python train.py --intermediate_size=512 --rope_fraction=1.0 --attn_scale=0.177 --bias="none" --init_std_qkv=0.0487 --optimizer="muon_hyperball" --learning_rate=0.0052 --batch_tokens=16384 --max_steps=7691
Each number is 128 + 24 x the weight over its row's rms, rounded and kept within 0 to 255. Layers, rows and columns count from 0. Numbers have three digits each. The size before them is the row's rms in percent of the matrix's.

# layer 3 MLP up, 512x128, rms 0.0695, rows 54-108, columns 0-127
117:119117116158118113111161167121093130096137069150119094102137115126114118132082133101093113100179124152128136111118149159138104108115144111139173136127117114131106148169135124098163118127164131164120165129105145098132150100145088135108171127096143092144138130120065124120155113121156120156141118148108144150128099150065163116075112127112102169154111131115139107150093093107133102133113
083:124162157119109138109132119164110139149131087151172162158073102127155125117132109132103113143119130140159178101122124104165163137108126093154138178122110115108107096160101100121124116123154140174104149117155137144127124157117151126165135121119077114154137157124116120117112119142153149133115089151093094145142174115096158174152109145166112141129128183161177154125125133135118099140097
098:132080135123095128129112111134124109149146132124182132161127186124127138124096119148130133142064118092123046114147141098135121173114124116152136163134104127151146161101150101137160136143100101144100092134112110143104146134098131119128121141155147122159127156100113127093113148131129161165150132096124131105110152131160135081161130070136101110086109146123154128113112084139105110086129
096:120185078126118110153116156059139122114099089155139137166136179142100145145145133148171130160120138152124139130090152169114114165147145153113137084174099140126141120107132100157155162140154149108103117161162110125126125132149125103133117146117137144148129133094132133132153160131071116110082151087134150087146136133134135096121114115093139125152132099104097110145095145146113171121123
108:094126097144123155135163137166128111132101107173157135127125143184089141128127110098097114141130128109105143140106123139121123121146116072128144103138089130128132160130168152124123150094152071165136125143123102133128130142137148142129158143151119096107175177122120109122124118122144171093084154127129124101103086150115114091125125157143150122159108165164108107144100081120093075131175
097:139126119139160179155106091137107107107153159100160132148106110117154132145115184177128112162141122132125089130142137095152122091128126111136103083134094116166148141128136136136167105113101120141116122124140132136115131074136155200112094108102154095123122135147190109126134151180121174084109108119142131095106104145099142097145118144138127122113138152134122125149168147118129167139151
092:093106091152156103178139129139113104133126117139208126154093141143149115154162140121087157102145125111120115101056144148089145128149124109146172133114120124114139151149114139163111092087101098126117125157160114108136136126112132135128146121130102096149154120102100150130143165074120135102136092171114133153125088091118151121119176149158136126142113135160139124088156104118134136117123
102:163108115113138076184095110109123135162123134136141138134113101144172105149088161153086120135131132132147117080097155119132154157107106119139103113107110150079123138115112071112115140127094138137093107183130154117126103095100096108153105119157117113146101108149118130127140117153140129100114138142138078140115138112128152086135133073121080121178147110129128151142129150101087099149132
088:092127143079126116119155086123118130156122153128160108095158145128146124158155138135156160170152118163168061141168088092122135124149175104098102145109127096144122134129105129130120150167101088110115119118132149124146146126075128112131147143123137130129118064116175153123147109128109105124142140148104156160087116163131137119152139146114093133145085117164146131134095094130096122097123
099:157100093120114133151130146106132106124105079138151120122106122132106142134135169129135139141135165139092112112149123124125170151166193144141141115141132094084144141075116121139123105156112108131081112148116127112147158063105177154102124128167131128127117114078148127142097079151144131151111158089136132103125096084085138108148121157096136116147112134102104103182133119127139110126110
102:146104151154075153132123121104139101109086110127153104109149099125124131142118145146139104081117140134108127092141143128164122125132136168146161085151119153101138105132083059097133121134099146156157133163151112125121130075124073134121134133131128121108133116106094111140150152135136103202144146088107155109156127156121135146112112195082128130096162125102136118119119126116139134114096
081:100073150152140106146109101121156098117119114128145155125140137117135152151153170111080121131134121156193130098111159102127163147150109141120142096160128112101150133143091069101135085128175102148168141149120089129148108106146157142132133156130122136095119125119151100100138104139137136165071115102105129119128158131096095097162154157116129177142139136116108152174121125130145127138105
099:121123104134145123124141148134103111127097085128150133115107127152158157147162140146160135103120109115155096124138120143131125125165145104080102109111118120130141119094107112157140196148139134126150102150141138153123153135119168159138106082164137093145139046121098135143126074112165148137112139103151155154150108149119160110129159092149111062134150136127111151104095127070120120132124
082:173131108134110172166131150172200101147134163141140157128133128100135136120087148144126124144098128149143129109117104153142067129109157166162127111143087142141107129155084140155132154136128114108149132109153154132113154094115137119129113117161151129109157135099099132119115113163154126132143108120136145091175141160106146135081114081141130155122115089120195106125141097146136117163111
099:134134062124118129147116113150145134139137100105153135131136114178071126117072114182132151126115100091117106135148103092146133086146156121135136128131161116137121109105142136072150142153170111112121138129132114135154119114092144082155132115139125129118189120173083084114163134122126129125100149076125097127107137084130166133152094133149129144107122107107136130154143120136122088100096
093:079116138145138169117119102136081098131148111159118130124114087065159141123114069117109153135153189147135140127141147089121095106097124101111173148152138141131125172097138100103110133111148160126152130130133126096102120109096078174096140121117086144107145122145144137156091166157104106133142142148113150170141134141138157128103132128121116127129105153106141129138169114141128172108100
088:116091071125144136134150141106152117116116094139147106115162120112146145138117099129139116113123111075165144145151106166105124120142149181111127099127132140115112117130132088122114130142106141185120183140155103143097109139140118148142099116118103155153150127098135099120115079130178060109066159122139161154127112159125120102142112119097112141090110105106115162145129148124102101094153
094:098139149091111134111149131148111076119104127143113148124147118138119114161176073146149144146143148093161117146104092127127101116212116118142134110086116123129140102104120134201128100170117105081095121172127137125152132094102127146151097134113163174122147128153178122142121087121101116124124141129116118131140154131137115128127160139107074148137121089147126123103121119148122136148152
117:161130165110161136084179137092128108115141135149112190144157126096119127138121136144140132108152160132129122119083133089112139172132132100152106119129129130131158131115147108141116134128115104112126137135122137141117084090119097142155153164084111129059157168136119164130128126139146135144118153101168149079138098130086171091118134144155110118105095120155125112173148132187103124142139
091:153129094132137160159041137134125119122110150107129112115114120106142107174148063103134128110168134113132136149125137112109117156069112169140130111085133116109099103107102118134137120173140143112136136160109140147142143131143151094139156086132088187137118110055105140141122109105136099118193122124097120111121097109103101137107148114103115132140139105121150120127134141122125120098125
090:144138145170115114107105137153107116130107111110134126121116077168087091089102131096115147093123143117134121166131111150141127117141087109119132127125101137112159120138163119125154073127165157128098133094148135106087168077118104091107163109119142145102127073150165139130131103142105141114158088153149149103159109103106148127132086110149071147122116114093144079120147131154117146119125
090:135126109088130148152132109131122102149160114150105127111095119085139132123121139094086142118133148141148104150134099099101161130104127117138152120126148088110102105144091106093147150099113129137116096154123082094148152125169091143127101126143106102082172136157150107159146129139112114114124103169110147196174131103118124091122115129105130096102091076141139121108145159134152072101128
109:178114114149093150168131159087132120149120109110176132113122125098096122138127110146159106120152132129099142082149110125135130127101125128140106134178115148133142119127167111133110144134123135186143146143186115139135087077139165167162122145155166125133146119156150142118135135129131166126075137104147138116116131109132085080158171117074133111120133119112150136141078147133089165119149
103:151154111119131162111131159059110159171106135126116171145148069133121127148094116123112174118111130106144167113112105122173123132107109149130111115115143135134183085151137075145119094145123110136101140131140169098087124151133155119143127116118080105079093096122140111142106139126126078173105146092170158155128117164109137143107150125108113123140114095137141137123141127123131135105114
103:112157102100142165110123136115111127126137144109162131095125107132103107125168097120086147130116121128136176161125142146142139139068043118091171125152081103086157151126147115149159114119112116157160108154109146097142187133106123142143141136132119091143166159135122107137100134101123120086124107144146087128116120116097103130092129169138124158136159110124139111147130138091117099106113
091:127099099120127143117080131143136118146114096145123155144117099156123078126130093102094162142138159119129144147096144155093159140133109136142145077107134132110088090149119138155116187141112144137145105107164114132103153137125142170143191095127113151059151175096112110098088134119103146121151125123157134111073099150131147142118161115144100128125139105132119099137094126129158104136131
098:155110127112143130066129092120117169092142113128153164138116102167092133159084129141134157165163153074131108087137089111116121111123143103163170115122125139121172135123130116122111080109111118155108117083146148125138143107108105127113142109128168139097152153161144128152086156111100084130155129132147083135143104131107101137158119096147170119120126147156127103126156099122087120158130
107:171157116128122132159120130161117108123108123169094129173141138103124124112178161132157130154139138162094120085126158102176126074132153075112120095155091109111109141130118092166103160182133101116139113117162129137148113110151109145162117130127146113124147105136111091136127151135118114122127112119090142134159055110112156093114157081087139149117156128141150133156145124115139113131127
104:078158123126184126134147085115098143115142122082083109073128127136149124096102134139135104083142111133137129095109113116122110167149095127145088146149117148116117113136176106143187101119161126163128138125095111158162128133134135097119136110117131132097121119106100104137106155111094108141098172163099134088098123149092106115120130133135114120058119108157125117115105090118133112157124
107:110078130116150152108090101122172086120152123113105126106102146114120143105153106134115122141118116151176124135149134140151095152109150092130129111132118106125171109091118138160165121162150155095113163112136173075125138140148195120147151113119083159120142175150141131135080152115155142137167114089112126094137142147102164138105158122118133126124174128148119093101147126131099151150131
113:118133136174148151190161105123115122116144127146130087110105154104119110162115108125136146172125163151124130131098132141114121140128166119107144124158117133168105148141129167084150160117115158112124157151129091121168168129123117132113124102129154149124082135146144122127122138155107124168115185160189162112143170100112071140096093110152132127166168124127135137110127144130083146098122
122:144171154132125131092157153152107120168128117113130134116142117138166083117118150155097189165118110138179168150159169118113087109095090125153163096133112077080123145165118140153110140164095170158146121115129125141131123084100140182120105120175115126117128157148127096123158151120125131106145091113116132126122137148139123113144139094126113111111142102151126133159127113095119124115169
100:129148107129142137109102121079154114090156146126127136149183158133130167162137123106158117099181145101148096157125106124143118099162114136113124121088152132151135190127140094112159144128155128122094133144121158135128208111100116111142106121094113156141137097152132111137111113090115131163165151128138129149141123152076168149158124097125081146152131135096154132154157120152123122109139
115:128147138154152125133132114157134104149151100113119156136125097148149151172123164077127144146131123081135154085130161137130172115138157120191160133136132104138114117125122149163124175161109112138107179136128152124108104140131117142143106105113117129140156152102069124134108087139164155082111115096130161137166151133126169127107101131147120142111105109147143155101084077121126091132172
095:103135122073147117119093118118099175098140125134168146129114129141135079155093107099153134118098112121137157142175157140150093115105130098102158131110112146142176127123137130178150123133147117128143109143111112205181164104146139120147167110096104140127096121153146146153134154142109110160129096151133131096108082129158110125069157125131126097116099130153128107097134129116122133145108
095:079167108120136133100152118110121142093113149105113119144157136115121091101141138126118132149148139137106131110093090113087095134101140138092140080132087112112089157112128132159175121124127154108139113143111117115127110165141088133133105077143100169145125135133165106098101133167115123079122140140098115122155140142080144163104161137151113115136151159116166087122147096097111098095174
104:136098083111136162129079087126105123119087100153149158124182084142093143133150141098149132131129131157104149183129109152119134103118112105159125119098115147141116131106149112108106118129140137092181151150132125103093145133114138144102124100108163112114154103096154110145118106113121087152138144141134129144100139157129161162145149145110107139110166164172122073149165123154156130172154
094:147126135161180139154118130107155132135129140074104101141138112167119151102165107134127099141118127127136128117114073101145084136133127157164107154125135128139146090175106145091126095192160146099136155139153091131142110124117137131143134149144136120116097140076078083128117104102135112139127150114133122099171147102120147107134141117135146155117160114182133135172176112172142136108143
095:133116128118139152089081099128124147104171114127131159167113120091150168146120130148122103153180083127155078120159136104136160160090129105099146133130108120102168092144132136111108083090119113119156154157129099078138139135129120161106115143132107139147126147129102092123116132127116119109135135115132167126131142129115117106163083131128129192120157106149090126119133083156142149177171
103:180170128114108148142097091094134118129135123124090124135185085165111140123141168146145091124138099113121141159150155117133122155166156099116112142133141119102134125159158103143130132148076119126145138165162115119135122141094190092148132114215150121137130132129105131085137118102117123107093134093160126094172125116102134097128130129120087113121149143099127132108137086121138119114126
105:104119083145088130145134141106124115067119127101161133104132154161133145157092147154095113120142127090131112144129148150144106109103111105093195130127159111119111145127093145164148115135160135130163122157104129107110119164125146086136147113104107122116122104154109078124102111092116136140150150165126123162182124104105127146164160122104153120112145096117124155134119107149100199096112
069:149092134120136109154152167173104102109112170136195160112127143126124147114140137150071151091123159099130113130133132111135078115122139125169128161149107157132135155108096146148103130117113122186127142114168136131120112123102146156133157111145098128118115119117143146105106114126131188102097128158169123128101148102121145115104106094147107094153102121108115098107134122188148103173107
104:138121170087150136138147121148107127133119131110111122179161112146070087078110135156135096166106147158132105114135163147160130143147119135146169125141075084141123131142139136137174118148096100147118090121158137090135096114109119124129112152141175168089104158124132128156136139127153145147091135155138102149122112162102157182088118112095134130169135144106140107118126114148138113149162
097:111119090133128146141130126136122136144106152128130054128125125147086144093097154155161170107176116121127083100166124190145109162134106099150147108134103129184157142108118120112095109175097125118134130146130139145109165163105142142148125136184113082152122122119124100150108118104116126178164108118114127149145107108100119129155103130104130128120110130141133126081119151080138131149099
111:127146134135086094153149136171139129119159131138152152121127163100111112116141091131120147090155158095149111113125146165104145072145168132177146174109150144122115148167112125158146127118118151075127128156111116118143118167144121165119146105158135124088129090157132102132120142129133107129147095163088130149122112132130150095090149132137122156134121127162109190194121113122176108119116
090:119129094086129115123160123156098118153122126160093092145137192149123131058146118149119131166123164151123108101137110154145113104094165111108138137136097115137114122139115162102190104147155129138113101128112139139107109159196130126137126146130159161147140114149145129141174117089119122105167153145149109130111175120128138118144127129129091150099120145131165156086134107111131161099094
108:098163108138162128127125133135102116115140120127129108098123132106144116137117122124137125140151164124145095175119116094115137179125147120134140133111160082129115101108149178150143159097101106131119121133085177115160151104119121124147121167134139125075125127141133084143089091170187118105134151134157147115126064153116130096106115096105089147153128129147133092120142150172169102135171
095:142122133098136133119123094150148105099070118146164118155108170186083148114137153159139142134110133151145149148142090133165175142165115149157160106116095103117165148130105130130119081095071139132152156132120113099157089137102148132144145113104122165107156106142137094132154107156136142111156136124166126118157157144141115155151147141117158164164131159147105107133092144134143091117141
112:100114132126139152117122158086097100128111100089144130180125090136087168150147153125124130114104124105111087142176133142160124089162131119153135185119148154124151115117137121129146129148124142110097155137129116158130135105136078120068126153125131139129159122133131098105088120136117118095118142098153147113128139186117174112168124114134141149103153167116152172091109117149147184121151
102:125136159126112100114141124091163128106139091096147181117101161118123098106159124092134203156090133135121122158138161108169112123150181122129114142135058134156135137094146132118164110081121108148135149132107107128137139147131106113182106128083120125141135154114129138146136104151120120160119100095135104131128145145162102123170124114151095120127104126148154102126117145181166118098129
099:107160135090097077114103109099116127150182076120104131102134105127103126116111076138117136138111122106112144107142124170118175100129155123124154126110143150119140145104127105107165110132150105165151147126111109175125122132146172076138100122145175098143147118139116066117129100152108074134084116169123148095134132104110146135145157130100122107132125137093099142145136094157134118115103
098:069156153093074174165131117146154106124134185110119076110126148167147104133140124114095104110116125171111157086130133092127131129154142149082144125116071119111137130132127138140181134102110135149107111136135125105100102171145118114131097114131109112131116124136159114156156054148135138073148119147138143139124148151130112128121105136140092161147140110125134124163133102118140144123098
130:125143120144138128130124139107125133115172159158136137120137107168167111138114105159131117098162096113159137115154094112154108138134106134139174094122112070089124156150104163101112145121125164122129139122116145173156153112110115176138105058079125134138190131159117162124136115112141182153138161147119162106123129134102150139140122168135117161112156104160123109112112117082144121126151
107:107111096108141113130082104114097130134109098103106138110094129147161148125142175142176100126110150119119180136078130104133128175093140088098121089093085120122134125166143106135136176156090120129117137135134130105131147109118142144170109105107113112137104104126114122130152132090117125104144144101135185132094129123134188131101143155153167112151142125147166085128146097087118126125110
096:142155106153097150167115096103117120113134160138129134145138082109131134113117131113139144127124132126187142126139122148093114098087101146164176103119157133058132147132147126151126136128136152145084138141105090162159086119098124144145145125117088138113116127120156149158136158106118117136092131164086117126088143161100141107147149107150151092067129092132158144097114090114105143130087
# layer 3 MLP down (transposed), 512x128, rms 0.0697, rows 54-107, columns 0-127
120:144169124114156121178099090106136120118148153083097132120091157137158128118139108168163091158073127123121115098145132105159163127106131163121137152105126099111138147125096142124118117107133087077103103118112081153128147109111111127153089140138133175052156132121159135095140156122115146129152073108111096121110107126138141118137119105149173149117141148129085122129147126109109139116124
085:120075094146142132075148105145154108128134153146140127139161127162138120112136187166144143150122119127143100180094126121132093106165165163136105121139119115157127084145116165127163113123171099109139161134116116149150159129126142103113120147093130125127099104156120167142122169122134127109154144082142130155129119129142126106153154161112119126100101137086167060135099093121142119125087
101:151092128149146079111117171115134116089118080120117136139097152107122165080091145128100095120145094156137134131154087120150135138172118142127103070094145153125122129141124126153086148133107147109123140107142108136140129098151139153124125142075099160115118138128151189135135148079115132081141127152116141103119113122102160160099129118107166091122102180129136179134153124124133114131141
094:124098180139132152107139072199138152139159153108097131094104083136131129105116086107079116108113091089136129137184126133121091072124135116141130141083174114129122125168146120127101120156107104136124136117095133159136129118115135135132117112132108087146168126132119116147094107146197135122157094156122117144108128143106120129134133128166151130101123121106142152090150114113154102114121
106:132142130099101115093133144088127138104143150151058121079124144106135132165161104117178144107120136131180072124139180097115132139107143128122109133145149129092099151127152109131126103119115148124129164140160122169086110122132124140118110108145129162109106114125147097110144162121109130156126117133127159147146123111105137157170117093143074182082169124136129135146104184145128142118116
096:138094112105096097082171155107134138160112121158111131125174140118125141089150084114116138098125141126114131127119105126094141150116134127157171133133114143067094075145116098117105142142137140106114139152113124110166119165129120077140136159152092145136121159099090108134117100086131070153171152161105111123149154103133140184117170132116109131140112119143103130109102093109128110126108
088:155092170103092151103118107106144137118139142118155084112128131112096136116129111115157112162089144176168127116164123142155106136088158151081099156119125101140123128178159108092113144133176106126169151167112090162150123113134128086105111136128130166128123158136131149115125130140115127171124163111139127109124170137097074124147125123106159159168168103135141142149149097137139145145106
100:127147165129111164063107164143109138119136141153137145139163173091091150131153104120155139137157117112132132138152095084120105106108097126128134160152140085155094114137109143149132131088139125131141134100143087141109152147149141136110161074155119149121133132154127145130109081110100138137136114134119121102141102157094114140132141145128167137043082135104170128120155144147169132108137
083:154134069171130149133127152105126125103139071083143131118084110116116134131091116105132110114143124197091149175071164140134120131127091094132144136183086152128122123156166107140121130092142122133109138119100070129109090123176125132116126151142126138157130129116127123096123140158153105103139129160112092099143172125109163155134092116105175125123130146107128110121129132128135130133125
101:119146166131169136112134153150129149158124162105120145138142106109116163113142136147115144095136110127129163149107135084138130112112084117127112128122090152195128129181119153088140164139158150129122138131165156113083144185124094137140127144094096135157120188170104119117162148122130094072141116140147145172116099129168150169120146129161117117137136123140131123078131143123128116106133
097:162130094089136107190134116108105154128091176133117138140145172132129092097167090105125127158145140115132131150135150144100180142128109145132115158150136092127128123113146159170112126122131134103120101089090087150105147142140140157121111108080148153158106145119179139128086097134105165088137103153105158157134114123144137135112160115192128113147154108151120131123139154127136106117154
078:142162128136092108127099124129193154116147112146135164156116163153131142079104111093132104100128096119097139149138086168098138126139161144144099112138152167115130119110102174123138118091103119112121151108138126130107143108173159102159147073092157122140138128126076094143105152128094149120135132107108142102110097151170168122100094087116157112111119108148112142139116130153125098108147
094:163144161130133123178124122106140122131133098089139174178135121106099130123100117117114122139173107114109167138090134140098114148109111165177123136135136127121120175145115118132087069147135090159100179093095103151115125126144107074127172138118124135132105201130121143102127136140128143103160110104113099135107132129118115090138109135115129149161110113095141165120156123157095128137148
080:139151160091144094085112123145102159143180144128162121117142100170127143107139085161115129109137107116061152114162165099100166145153115088100148126092150138137144119101158102096095113120110143124153135130081154122148136106128096115133132118108082119170102156165167138144120167118120150144106124138129120127133106134157104127186156130088150130138153167155128128147109117130139139142136
099:138149133106106114113152081146084127121128144185129090156118133132118116136168154119155125126135156150124115090079152149097164211092139135145136143140111149115157144124151110143101148088065104076159122134121110145127088113139122139126134154140097133154119120122156122110121103155147140121127117178155155100157112154119133132152153103146103148138092117113107131103104141129107154144176
092:150119163105147168161145155119129168081136103121161124155155119087125104128083158178161142117146092118126105133124103173150133152118169094096110093121130120123126124140113115138101131144102140121106113184145092167105114101145144130102125141119146109112151115124145132175147155113142101121189132097127086122102121103103101128106117118131151165125124111176126095125083117143163117153152
089:126114167125138118121138164173093148119093089112120117161114131115108150179152108139095076120086147115135120096115131125135156123148118109139102159118112140147179117142130081155166116104128144147157071152062119127157151109101165156152125147114075127130160139158173139127125119148118134117133112132131139106169109128140149114151117178108108129156095109145148106105117104151162125151129
099:158152114141145129142132065119176143117142159117138109157168098108134165115122132129101128116130112156086138128177161136115155143112156147130125088145178120132085125131150110065124094144138116142114166112130113159138123175134106125117130150155089091139112113102103071160138130158143100141164137115099127138084110103121074114122094156158151099132156155130141116137131129154155132139124
113:109107093112077083153112144148142162143096152098126089104112165147115118122150106093111138148127100103133101147157109139145109109106100144164150148111136136132139123155107163142162117112122137145108149135135154109166159148137167111120111086183156134154133087125137089136117137109130122145125111138113127151085151141151084188134123106137149125165121132145127101068135146076173118106122
098:114145136154133116104190118126132110135118117108140145128122147129139106116119166085150138162117136152116182112106115116145119095147138102094098131151081146132140133132144128102140117108171123123118146116147112111136110159108126162094080160135175089108099119141121128126148125139097116165072111135167157125157173198125176133142106159143130141096132152109076120140121138139122110165086
091:119102123096118144112160155092134101163111132143099153118148170119122191121124092143151103130185140135155112118135136127122156174170144143112117125079162177137139124103076131131121122088141120121191122123148133171149117099166136135132128168119116100125140124128152099136127108103129127116124127134121123152102093135126118152110161097092150104152110145096123161132132116108125077182164
085:100113137162138090136097150142147156122133136092150111129125116130115122159081116153133152125118146130120117103085120112131094087119112108101103133121093185118152163111126137136089118163128140160154135128144167159137123163108157125147144122143119109191084102108092167061128194110139138117120117128148140077093138190131136133117141157137111162117165153129124122121113119126123136110135
112:091136122115160130074144123145127115128132146127096133143146119177158101121085165112082126132126115138130139158083130135124139140170143136139155141070102144108086125107125136130159082126113147112139150112061128105110150148145089117122138126133109142159137128110112156142142109126127113142154122172105150162145154146149170185127093149157130149117146122135123135171213129138122122123106
101:116095132132101084124123106163157090112140135150117087107111207144165118141136135148174087098155128155122102153142153121099124150123156085103116078144132132058126172152101134114131133101152121104132106138125105163155126117116142142096133118168186139148174142164127133119132113129133146128130130124144097108133121076144135109153130104159117135131136146143133131160154156108132106139161
109:153080155153080079131137071138154139125140147127140127151126151129127115142086141097140082121126110110173127116131115108101104126140190122123158123106184147115123126140138138140124117099157140129120127098139120156133103143139140127120140102162110131069158104119128111112117088118133116189108111135090176146132130142161140160124090111131151096132076152154139111181159119133118125136096
093:130106161137150106082158150128098090133124163104125104180077107103157165109123114128108124150093106139116101172109118098161104141140152119127122169175113143168121142109124084133182137124136146113147153121136136067130128130115121089121076159137112114182095127134126145131145118116099121131122106195118113109135158141152123108136129130119146138147149141133158144111161129178107132132108
099:118138120140121140173142170155128110107103112097115123122129101182153149131162112079120113106133123126166156159139121125124158087110110155132133059114146111141129112130131139166105111161167128150098171118141119128122108136176157126112110064123121105125076110157100099110094106157130169168136098119110097130123130134156184136138162108110130124124111150137124153101111164102150141142129
101:126109146091145116094087137110177093116122145146144106170140140061178136120084125136139141112122099105126131134181148119134114169139127172114146190101169155062125098155150161115080121093115157127119135137154137156115137156122124106094145127121086141127177120146146126118147110148115139133138141152123111121108118136152120134139115116136128133122140159111138110130107154189109110108150
096:145129125135098081120126122145117133093107130157129151141114100124144137150100142128114170148139125136121140159142163101155108113136138077142165163138147104133130138156107152104127113137165127098139125074133130113128112133121102087134161138128184148162165099151136143110127100097154150139110086105140129167179142073141149147127142171122120107112104111074122160119161170133114106069152
098:131160143113128134126124183135127170149114119124163156165156117127103104154131130126172128129179122152084162093109148128143151128166126134133117155152126132116131142128127139082108113114109108110160124118121083168113095135086070148112083132173168141151111112135113108113175107163168109114102137158151138147158144123129111129135114092140115163157125081135113155107101099142164098109119
108:122155144111124115080109116144140140144142130136122187118119109127112125136137115136131131048130095096147161120178107115136110103118067142131123128108165110088174155131112124165121091155147109143136109146151171111112102110106159146085133147128103087130168126124100114154141146097128132076124071114095103117159100155145128126121163145122122138092109133148155095100144106132138118147132
133:135084069124132121148113098124129128074150111179111128141141133109081152134144124062106086175129137129158111120113068106139140161123136132098134085106076191119127140126149097144092121137137112103145141121153123134140137112151141143144128124094148126117124097095154114165107135105121129132114135146119148114141120155089105170077136115168122125161094131112146133134121164106146100126133
094:126125122131113124124164120151113125131110113136115130129100115101126090139131166120113126146105151108100148099134085085135173169112141142125121165124087104138138120086140150143084137156111120182169112128147090083137065135150115155095096153182119096156135171103124150123166160117132136106114107157140110101093132090157101136102145128155127093111109126094134148139135140080109154119131
114:139118115120100151156185166117118114157124094147151131131129099155101147085132146114125108118163157173067102164076119124122136120136113127113101165102114157120185140114116118112124117121108118170143097117107164086158156102116134157131120133133146128139081185154139141147128177137149086115122140138141136101118121117137143127115141119141129102142157123132148136122173133148129195168144
096:139123136172149154153151178178124110129138149134121135151121122147115118112139140170116102148108129139164119135098107156150128132159138127198118143148166115084091122155092127080099132144115153093154115131118140077067122155091131190106103134149151116137147120135126106139113127087141119081146167139109120128140158083116141113173101160137121120150145136107098112135145121123120135151118
102:155089147112128113145124158143111107166105121118140108141141084132142135156110126121136173118147138145148112123124143120120166156111121109107097122134146153163150105130118113115101137133129092147089168107144130153153090122152130177143140146115142101119073139118100149148138130077112131112139159085161134156115146084162147058140112126119158118112090113158111121127106141097146182183083
100:091125148091121101088136152158190113091181129115064115120091195109162154109096140158109131114146151133131090114140135115121145131126159125130143060150151173162110116134117143133161117138124112146113098096125120121157112130142136110155138114152157130132140144109119134102143124126115158118100086131113128159128141118138140085111134124131129089167101122090124160136103103113108108096092
096:136129127077110142105125101146111139134121101145173146161141121096124100149112102115147149161129135141092158134154166125138164136121124113116157134126100114124124168094134095114145181052116142150108084097116176125116105130129108147098146096163151119130158137167148146104103150161176137117102123121092118153120137174129105130132115160115124133139126153061106137091096118127128091132117
093:139146137137116100145153132115121111147095155141083133104135144173111112093180137106137120108074146087114148144123123127108111119138147092149102086156137115183107129110162134115200159147154132132132117102110113136124137133127142099200123116127154135128124118107144138130137113127134134137126090134138088136100121143126154119118158130125126045119087139120151101149122168100130095078107
092:128094135136146091137148147153149098106131146130188123119094163111162104142087085146102167106128157114133127071086089149110107110075151175121102100117163131136106102139125166122109124152132135112147154108104139143122121133142105136106129146090102118093147113124146128181109097164130139100151159158135150165099116142148110150154112108111147114145120100166108084129146166134134120140115
104:134161164162142139152119066129109151120100142128159134112139147075114122104126134121180110137124146128142108142117151133116120182097107108133130120147109122128125138138146114139100079122108115116118154132102159173127137124085096163138102162132131107112153106091190131116122126163122126190127098076134146182131148140185150129088090129128103094129137123131160121139151115140147157135143
072:132153104131118115142101171120118149173165120130121092162119125141132140111122123152169130061087105133127105143142138147157160151130116110110128131098152106138112114172196136129169145129149113102132111163105121139116172136141135132131086118085153158126168157147137152186148158118121094102148139098114123113170097138116137135094171160152128129124164136152135155108108130110093151101139
104:126114089109101101122112112101106157113152116105115126116116122113184181160104089094149131103145109130116159164163118096072131144127136141125071089124176150123144110101146113106086105134118116101149164124124109127101150122170131144108137128119093108124140158135152138098128112134109094094142107107104118131116151101148101060143141159172157151106104101117094131123123101146153136139122
094:158117122093108106094165114121137134121133121143117206112147154133140124182147129121132128139060124151151135139087126062085142115121128160125069124135159154081095079136132126146118137070137149129138167151146117112145140108123101094100137121080133132134108093096153102103127136154126137108090139124154114110089144131145117131112113121145118122130149105136138119120127102109135135121176
106:111129110138123157128114165134098137118097138159101140093190123104101137127109131132091143100160138112136143126137124105151154120125096122159159097145096138118146136154102168110106125185148089125124126166123151161109113068122124167089105180160126133129141094131109168118119147139145186138139107163147146138175120138066135137137119104106126122103117153085106153101101122123115128105136
093:138145133120093111133133121099115136147134120110148166108116087102163148173114163081168099101092140135123116137098170079106146141135088103086109093116172146134106155140135117157117152104124142164115148127129087120124155108110159127115117103121133128161144121138123111110128075130143134153113174093101131138130122114150129118087123118088170078117147107134089107170162148106134169149146
103:155101157112104116145133133095119159128107131153152147172158163174129140111151119112128120128120103130124151104124150159122131094168115119120109117146108186112149134144104089127124083116140142106115149109157107120091144133113145105135175090128106144176127107101120144101155157077091102182143122124123149114106160085140121137153169162143168105098152113127112143161124101114092125108083
094:092142135156142102115137153122092134119157094135077123114095090121161146158131133110145148118136121119092150087164120129096134116113142138113097105148151127198122125119152135106093143185147090095172127139137144138118156130137171115118108109116152092148094148157103164133110117110141100085132115112144098181134113143125193143129115139137112106130118118070101174113114128118119118138124
111:139135110148108127158120124133128144128128149155145162113135122119115074100111115106140131136155200146107174128106104117118145153081139120137117135165102130120145136157124112121083118150136105133093109093141146114088091139122168157153127116146118137109130138124137157113126102107126101136159145160117132101151115109116114169086148187154135135130113150128076073194096179118102104108118
104:117132144129114177114145135151159133125153125195100138106132085102129135079079126132126114107138122126130140160153098140153105095145126122118141134088158140109104112137146151143137163168133110162117086140142160115122122126170130110125186095154160082113126104173108098117100102114110135132137130160119144128155139113107181144172146133133161116137079138054133116144126115128139131144119
107:110143130136109131143063132141099091130143119102125118106118113142138135128111122137163114140106143058111137140124141126113125108170137106129131127065171144143112131103104146130148134119122151138139126098138123102168122081108161103101153140134104166169141150129093089128124152126117092171149095122126151083141142145086074099176071083123112118134113143147139117122083106115147127116112
095:143129101143103094145143137135087126139133104167130154126124090109105141140104086136138170156117113093142133176130177128120155144099160090131110128147165152141116118096139127128091116192119135133155189135123109177163128122125126121117194107121139131099149160086091133157103147117129132168104117094120121117139128117160139103174140126121136117118145134156108133118111162082130132166157
133:139125152116132145125120090163096147081131126144115077128126101094135139172105110118149129082136129080177098120182126121135114134121152105104160093111144131119131176149114148092083124162113152156133134125099142129106121151128147159120111138134132146111091128121097109128175129111143131114170091161155149134141143121085094155142174126137150184107140161105131097098152107122124097111150
103:151165163150149147135154142122168137091137141147165151121166100121086092102115106113092107119145123137130108127149138149119145128142101164125133183152154134136108139118124157133102102090162148118104123123126114144118117141145106112108115131174113137092118164143124149103100138174117138155120099156141088125170175138124080136153127088114080134094119132150115175128163113180135144153170